config.yaml
num_hidden_layers: 15
hidden_size: 384
num_attention_heads: 6
num_key_value_heads: 6
head_dim: 64
intermediate_size: 1536
vocab_size: 6759
hidden_act: "tanh_gelu"
norm: "layernorm"
norm_place: "pre"
norm_eps: 1e-06
positions: "learned"
qk_norm: true
attn_scale: 0.125
bias: "all"
tie_word_embeddings: true
parallel_block: false
init: "normal"
init_std_qkv: 0.0257
init_std_o: 0.00468
init_std_up: 0.0257
init_std_down: 0.00468
init_out_by_depth: true
optimizer: "soap_variant"
learning_rate: 0.00477
beta1: 0.95
beta2: 0.99
weight_decay: 0.053
lr_head: 0.00997
warmup_steps: 33
schedule: "wsd"
decay_fraction: 1.0
decay_shape: "linear"
final_lr_fraction: 0.0
batch_tokens: 131072
max_seq_len: 1024
doc_mask: false
train_tokens: 453300000
max_steps: 3459
dataset: "wikipedia_en"
Each number is 500 + 40 x the weight over the matrix's rms, rounded and kept within 0 to 999. Layers, rows and columns count from 0. Numbers have three digits each.

# layer 5 MLP up, 1536x384, rms 0.119, rows 1430-1463, columns 192-287
504458455438568546426500449508499468499512507531496453483473477483489466533478516481444470559507493451470541470507521515442510550539523513462582440524564479466461511500497478536523488454538516465520475507471497495472446483530466518411475492519529576500493517484519462571511510474553493509
496593460518585532523552518468586515466493549475490595393598545458556537530576558485499533391440497455514476539445512484492509428396496478531511549528493544424521512503424523507533473494552558509528489482414482533537510469480454439534531552487462498528480533473483462520464565570520615541
542467535511455581478467498518522509498465507547484484496569472489446501449536469573555496450487476507503449476439497513489549493480567551490471461423500445529574520476498431552545499468538563536520487519550498580411481459485545585525501570521595483500544534473485516527518486508512481485
573523480485529532470488547482474532524446484425544530425477408524525546512546517540456419478581512481546550527513502553508536475454475467515554527532485470505523504457503543465567432504479537526571493569446521486522464465488440458498463464497379494462473611548565478454404412508514493599
515508523451490550530470526524533491457544536456561473439547563494474557546519533490518522480502426516563513496468481447444492514469509515451505505500523499485522544537477503523503511449507494451508495559468565421545541491464475457581478513498514479522491506463522463444466454517560523542
458553461508572508527455468489553503534519466457444480546579459502549510499526448480488439474486500524445462415508398466524474529476584488497473505483499531454616468516534492482493530500516567567459542453482527509457490481448491448471538448519531436503560501500538532463510517491496504462
519597569544477484513482515554526543420507523510533512471590532603489530474476569533487514528495437423486503505471467476564551451503471465495507493465513521439579512487421537496456549492517495504496479499583461540503469413516581458462598474563482528512470471447459454449539584473494478474
520492550532505510485531510483576569498493494498541475486514475521517503533479495531463512460462491576551570513485535488475523436460561450535515488574517535466495511528486564542535569511510567539488481546511475550468495444523559560457497489427476521537522517456485524520481530532502451473
505531526514555533510512498489457475490413503522505496493503504522490531504509483502509454449444493521457550546509489477586501483442530526500505546508501467491520463503495533476486493531533475503475488443576466431487481493451568524515543551515513578545512463478479453498433508496482469539
524504493531513527487502484501510508488536535456488530488490506455519481502505495561509528462528506467517457534449458500502539501496472508501529509560471491575511478539527486510500538459458541503549518496494562485556455476513503527464491546449531511491498534502515466502467491504486462564
488490552581521520545500475518519491509566554469518576465520526525456506503534492462494436466471489509525471528479530489501528519556478505483488413486400453502490478517412516449523472525527549467510420518576521482531619488514529543467566510475556568462530478461519435546413518523493570417
484453561546521505474546507447519453512527519523456575573443507523579554539424470506527444441445451441569490503517601495520441558488491531478474506535446478543468489500470452487532498526507530461538471560531514548508528489453438551493512454539510545477540525476415479476496527549488467488
491541502529464552445531522509478531501469466468387520516501491454509477526539537470465466506501556530549450452491529490462526482530518495566450476506457537536488519436475498452486519438510481546541511520426470501508436439506469477496478465501457478466453547516513443496482532486442503552
556476472570572494601553522470432500481533502496505487506476489437520541466480517472532487497533453434513411480459525511559527536488508542461545459466520475517537465526524498553533505501434537488518475498473489500515605434392515573515535496469483468487504459421483436538482527513430500469
474458465494492520473492492559543473527432482580572473442444512514477535563445499517460512476472551421478506497558464450466505555448459521510532524430493535497546481500484498502429475488480491450479461501588477501540489478520492496476492473540538538473474538556551483450541459519422477568
458541528540534521565539475458498514481513579509454514527474506464508548468521527447555500436504440433446475491470534570448474529471499516535505519460454501517522502504497502505462509515483497486509487507499576529526516550554465564485485515506450522465467454432455485482526528519533497447
483521466497461517548489509571463474426476413449556520487593484496483548447547509492483450447462453395601560535540405548527561499570452448514459517474480515467510452556490490504475422453488512496600534461473551476565482551514505446447531500576535576526563462533428451574468581481493469480
596464507487504498520549486486576513554519546563512438481556495531460496502534478568468435510436501543508504530451429482529452462466460500483522529510512544520501467497516606451441507540484491565471468459506523445461464569467496518565422550503565490511430428465465504471457451521554486539
510503508546567463435520532482538573541476530505501529504490465545521534508552521517499469470482435466557465390524499486531496454554487480446453505556492485476470484499522526573563452522512516551471516507487456513503561534461517553523488542549503439539504534485470505528448532434494501537
479527502534505452546531563424477459504446540500535513492458459488489520511540451511403548451496526526503488586449464453568521490426494514504521479462507453497576520492475494548541560517477583568536453497530486442509528480419521494540496452572525434479463435464544473493543509508570547547
445562497522404476519453474447502496554535554474521494471464577490451523603485573494489498528495487508572452446513538517461530537495558566452444603411366471482545461469521432518497480494514528491517521481483510504634515492488544430546530518495583483511501485510467529528511506500525458505
476505469610499453470449508466469486490509545521518520482483489494484541468489430528575451460569478446487512481565514509554569394470486514509476529527471534538526568525547519507493533495489490457481500498480559525491470484498565396504446516494592421502498510473450470546508478423521512520
465490465537491513563498519481603554522514477514432495471521473450433493474542469481444502499524507486434499487554470507504452574495460516481470464506434478427430505488585467541508569493507524519552507553464474478490548510486547492469406495474524424551463470409490524477493443504557550498
558430532484462467524560521469453475467432542554543486500498527505377440471520461532491539507467524468555496518544495410549538449461501496503532466542487475568543478510498507511504487538518446430539555476511535489435515510553562487512522523511517489509480534454531512498448479464505482497
468559506548538578540517524483466494453544535495509483517543572473484515516466552558468472494491520531548537448487510451509508470522518469470469503478480456488530585548464522435514485590534587500418449463509416504509507457460478513530464474537438574415546538538560545457604498490495410497
501521438510476528476594502448405561545539453471522503444474527461508524504493580531507460506506511502414474435483454484500546474433472524543494508533495409530488498487486548460505509489517551464539471462529440472524428555486451561480446481567552473515437478505542432451559595577403460527
451477487569494494499547535483532506503531499527454540520500460561551537485494540439534568479530568506477517535488435505579493473461550467514506481506461513463565522481458484538558442497515450510490519558462507514435534459445559471508523560549473599480526436534539505497540541544560467556
516506540499571550565473487501509509483511523501546554459572461487476508492453452495457488520547407479457415559544527531488508501520460513512528517536431498436486432594481459479511581444480465488521480499485446514491531526434484477465400541419526543454477580522552543509521523558559475543
511441469506489499528523524410567478598486500430456559448450514441476474588507485576488480517432479449559564462530499470515494504403569553495423401591472552442477518476509469564501497460527535503535544455478493522623497525516511462480529524513532446458519592580522591495451467433548510550
520497501448522544535490475511537560461484521469473572445576559509442535567542540519453492487484470501500454522436488503457399504560504454587479513540490472511526464477561472421536508524503443549499561537537464455510416537529450510440488432487462489531577485497492472475487505548491458479
478480441530555523472490508506518478368564445454453507451480497492468461489469474483397494441529442477476447521589472567527501482485543453541558436479482429524463507552498541471483459524512425555466527480492596537463476543550537521463444553513598462507508490501538489443517477537535541536
512543457515429482480535496512562476492507506518543504473489518530485517452529504509457462482420498423486533523474467434481538476461526489522563506515492549582525459548447525481495545478502492487465461525484452571467512534421494488583479549513515504407550511519386485485488543515506457494
435513452418499472488464526464506462509478477470467448514468472570525564521507444559546484477526449427497473489507531525503468464485514438527546499515436426508450517446451481507563516497541448539488545529456534518511548424529466525547450469566540527488476541547503474503488505518524492487
551578441537495506499516498531506535533498548474546509557499518550547575508492468525513517455505517443539534475458607519484481490440449465463556495467488481485574476524439437535445510532495497491439499568521508466527510489415471481510510515473526567504527439501490476465487534491440534533
# layer 5 MLP down (transposed), 1536x384, rms 0.1, rows 1430-1463, columns 192-287
446500406494507497523506527487516502525543504511497524531461428487549529523538549506560492500533482473485513454506581560487538476516487458518516520550551510526531488550503424500440490488475514467448492547506440507545479474487462506517478577508523468487507498489534501472533533489495535430
531581455508503495464553480492488424562446546488493474439560497515469501441479508502433515601492564496525459534469460476499536508473577529623533535490542537522506572464509488489478558532523517516534598437482546544568468508520460545455525451451474458413472558436415493522448441482603456559
447522505431566540531500476511477527445474531506459499537481514476442411458469480451575591519484426477494468540478527549500528374516538510564442409586452475511446469499550543575528498452432454537577334522476470502497459414524551447482455518475403477497542477460461513443535463499473522459
509523503456482557528556488533465476467533575475527572450467496519475513459474520483542457437393479501555525441488455455473508515594464464480526483544553493472476484461593508517577461469518516545601565510548486530515479490527452407586463413484452509563471465520459489522379478433513497590
487536477466469517488484520495448533489460511492526517526504503508495468487478543514524479523500517480495476536474514506516517469486522519518516508504506514491470459485494515523548519516528439468500476486537484493508512461512491482438501504512507548497518520502499472544527507514504505480
452488455450543488461431480509420545527517464572445484398489358396477508527501504484455466508539497500463504537522461489448510516477544464524464540538483427497521555486475569451554480507455518536470400481490507442492485507514547462516511499531501467466520552498533513525459533548443514438
446463421532441440461490550491522522573492408474594482383564475484511366409562529440536469449522495556527513502610488468547471537448518544449507460541557518468532549451557504479555465523503477439469461558569491540470507445510604537445469515460517545463551513526515528553423556506463460469
489491464502472426507541423486490503456518475475506411452494554514522515450472503537503491539481481522461481529509567547451503554478457520510444478490526469459504558511540495464488500574540491472512580537499507444490475454547544494556507513519513484483538533552466501489522538512544496479
584455465524462479516502444491547533505501520518534465507576480508522545535541538513485492508546487544557477500507441525525469492501526465457443494561494485544422545476509528494460535438479563464532575501502567490509484524472532559476459491535523489529489518551523501554492492515579508523
488548467515471500517509466474495544504504508468488492504522514470525527527492529496484529488505481458542483528534504504507499520495481506529541547522520520503480500510514476548492519490473515443521502488536511534547484462508480497533504534489493518478500506516448479490497521484502526537
526515568508522558496484530471462585492465477476425518446509532522475494489517476465464498492499495503445556469479459527509487421534524527416537442583450535525500436525525491576509509529485520414469462447566563414512524404503561530550541451477541538494320545428488578533422546508508575472
420503499549456488502466528481532453566450562480521500573511526439524453482486416457514505417550535437525522429449516500578482539500483473503511509601486510531441489578505528490485544475549464474506554509509489473515518496506464462435517488552513502475535562518486466487499501519476473562
556505477467417495504507554542522417519438553470479465578417471434452449531477558342490562476481505519477327543549485479554459464536514434515518545530524553512466438469458562427483519462482457487578556520479466528447536481467478447514639488572369463509527584404446398579494525577473592481
509533524503479526511517551484459555457514487475515496529556560472479514489486499487513511489514511493543463479499538472552533548459481548504532500484531496521505523477497532516483449487520520506510484482559501498543530513515489530525479522485434491546490485491500514467501486495504486509
528477477516581503487487514526498546504472508507441554520516526493510520491466519508536452522552483443496576558484474519520470492489471486532530590501521494515478573553551590530531501499499496485575427471549443478611500414492502482469509521459462611531466506519475481451433459569502465491
425557495518494536396607422465465545556492545485494469494488497511509461508516525458509470474481468555464535480482485472516536517506521519577508503544465476504488487538494434488545455515493457522463516536496479512525532516586506498444539507485520473538463547489493536439451453467528523423
553488473448512515513506586528457539441494514455425432457413536500570475476472463449460547427547469496584520452452456552554452496451564474499535431483460516464481499502457465475557460526477560504427538558548447498552542587476502508498470488540503563530396430462504480461524573435569523422
551429552456544504495571486478472473501469451438475498468462503481452504476486527498512520482584498526525491514526519533571479438505494503518516472451448471484487441442471573504438493492516542476476505490481492528539490564489497523509503593509468523480475469419441533472501510531498496451
539604552470480524508495513490551488494446458522454449553523535504526510492455490522493495459495538455527455542528451574438486475511500453469501446489437484412452507453542551471512508541553521481455505449477504439538510507506521475526539526548527489476502540477487472462479517458472533489
451531493476436534458519539461522523500508479480550550477461524507491475546495518480503496477510547554509444526493546515536484540542490534517496482457503522516491548516485473526465518535473481512518470475482475499468475480443507574484489565443534483457508516521518454472525455499518579540
423487482552482451498521507553428559466528457499485494512514394481388551478508469591560543517476587451515440528466506520486568486477491496480512468518600557531450462549518405598524516532501440521478591506479560503477470548549468509451498509468501520542478537488528525458483515501445550512
482460560435479546451520504541489556438516427484543500540561496539524512579470497580486472474524489510479530478513467545505514520498519476424478519488498486507482513536503564496498516489518514518502491455519529497519504492479558447501483506515468518559496527485462483547480492480527523519
610563474515454496446610485540518515443397484478560432538560479486493487468489532494463535595541462437449527544580555483489518486477518499507460464488546590464589466478468440514500577522476524457405561521446515552508514444525497553621482425494419532571511502449586461512434462431487485446
543529484492554446463551568486419563505505508553511529550469465528515509513496534504587537460497468496492508476530430498568476524503525424522474421556493459495547467510543550516510501577491527497525430591453499572507555534539540469516492569517443496532520517478456515517486515467475546538
528546532587561433467492558500469540607490531501536527493523524536545524519559499448529524579473441430504407464456444467410572543451500504584516493515502489418549524394559467570466532475555539603437479459472520497495497517550612483364448490457469454521531550470504486386443506488535566473
491483442514472513519525567526484516493458512474528453486453532476449491488500525489475469479510530537464444463470473506517515528514415516482444509553437491513453491552489446504520516541436519398454504522508503480532440419495480526460526555485473464513556510489575522483575544517463515442
446449535469450495509482520468511554540522512475458488470448481496456488522428556476488563467520513530485524481512473521526463502536514453478461467477543453496480514497488489514520508472500466519537475519494513507546539461397523483554505554477461532443549439549440499491533526549470562561
472486453482439437442505437551462506522489536487481460456540541551504389416414506460444562507543533494563546506454572505536490477453570552499535488527463484532479426531501513522471545482438465517517564495490445412487521497474521389469452464478476535469550495488488463525465533462512537547
500531473457511504513525482498525504565485473506436520513488564502504499495464450455488486465459557573471521458468515510574487418452534460554472500538440516497428496523562473528447505444534461551450503525485542468495536539451543524535504544540529498520537528555477610491480565564465513509
561477489555480566514503531485542503435472511502543467500500501549533488492470471532463455515505480445496483493542515488490485448485479562457545508518527432492502456475554522529539546555525512533460517530505479471481485540471518541482472490487533556550496491500478498482508496569492566489
479503504408509489466520461502487460481559436464482470503495506519490484501484503532458427473557439517515451552511422505518568523468539480562485523463533512473455464529503473530453568514452447519493549528511484608567526474521449500516508534563519420619514500491486518479469517492494488472
459502542492489512502451473451550477490562452476497543504508484512474572467516544565539477460485497527510489576433447487541517502508490572493535462465500446490540475517472457525469560496507462435444485467485513537482453447508464508466476457451557516531520523550518568534486509551550423521
468516457546539487551491501526458509526529462454539524446481515523511533487508623448555571481539496530513544506431497539446459543498503525506454490518533452485533445581514556511567496392438486506534563487448577546458419544498481510574586552529522517396476458507447505517551513596462418547
540599488490499464492516468479506532537400489499476426508539539527450453581468465414441491481454542487497457439480511440579465384511535511534527451464516523542511468523515496596537462545497556565458470475475513502542469503510526481533532475552478571421485516527586440503454465473531538515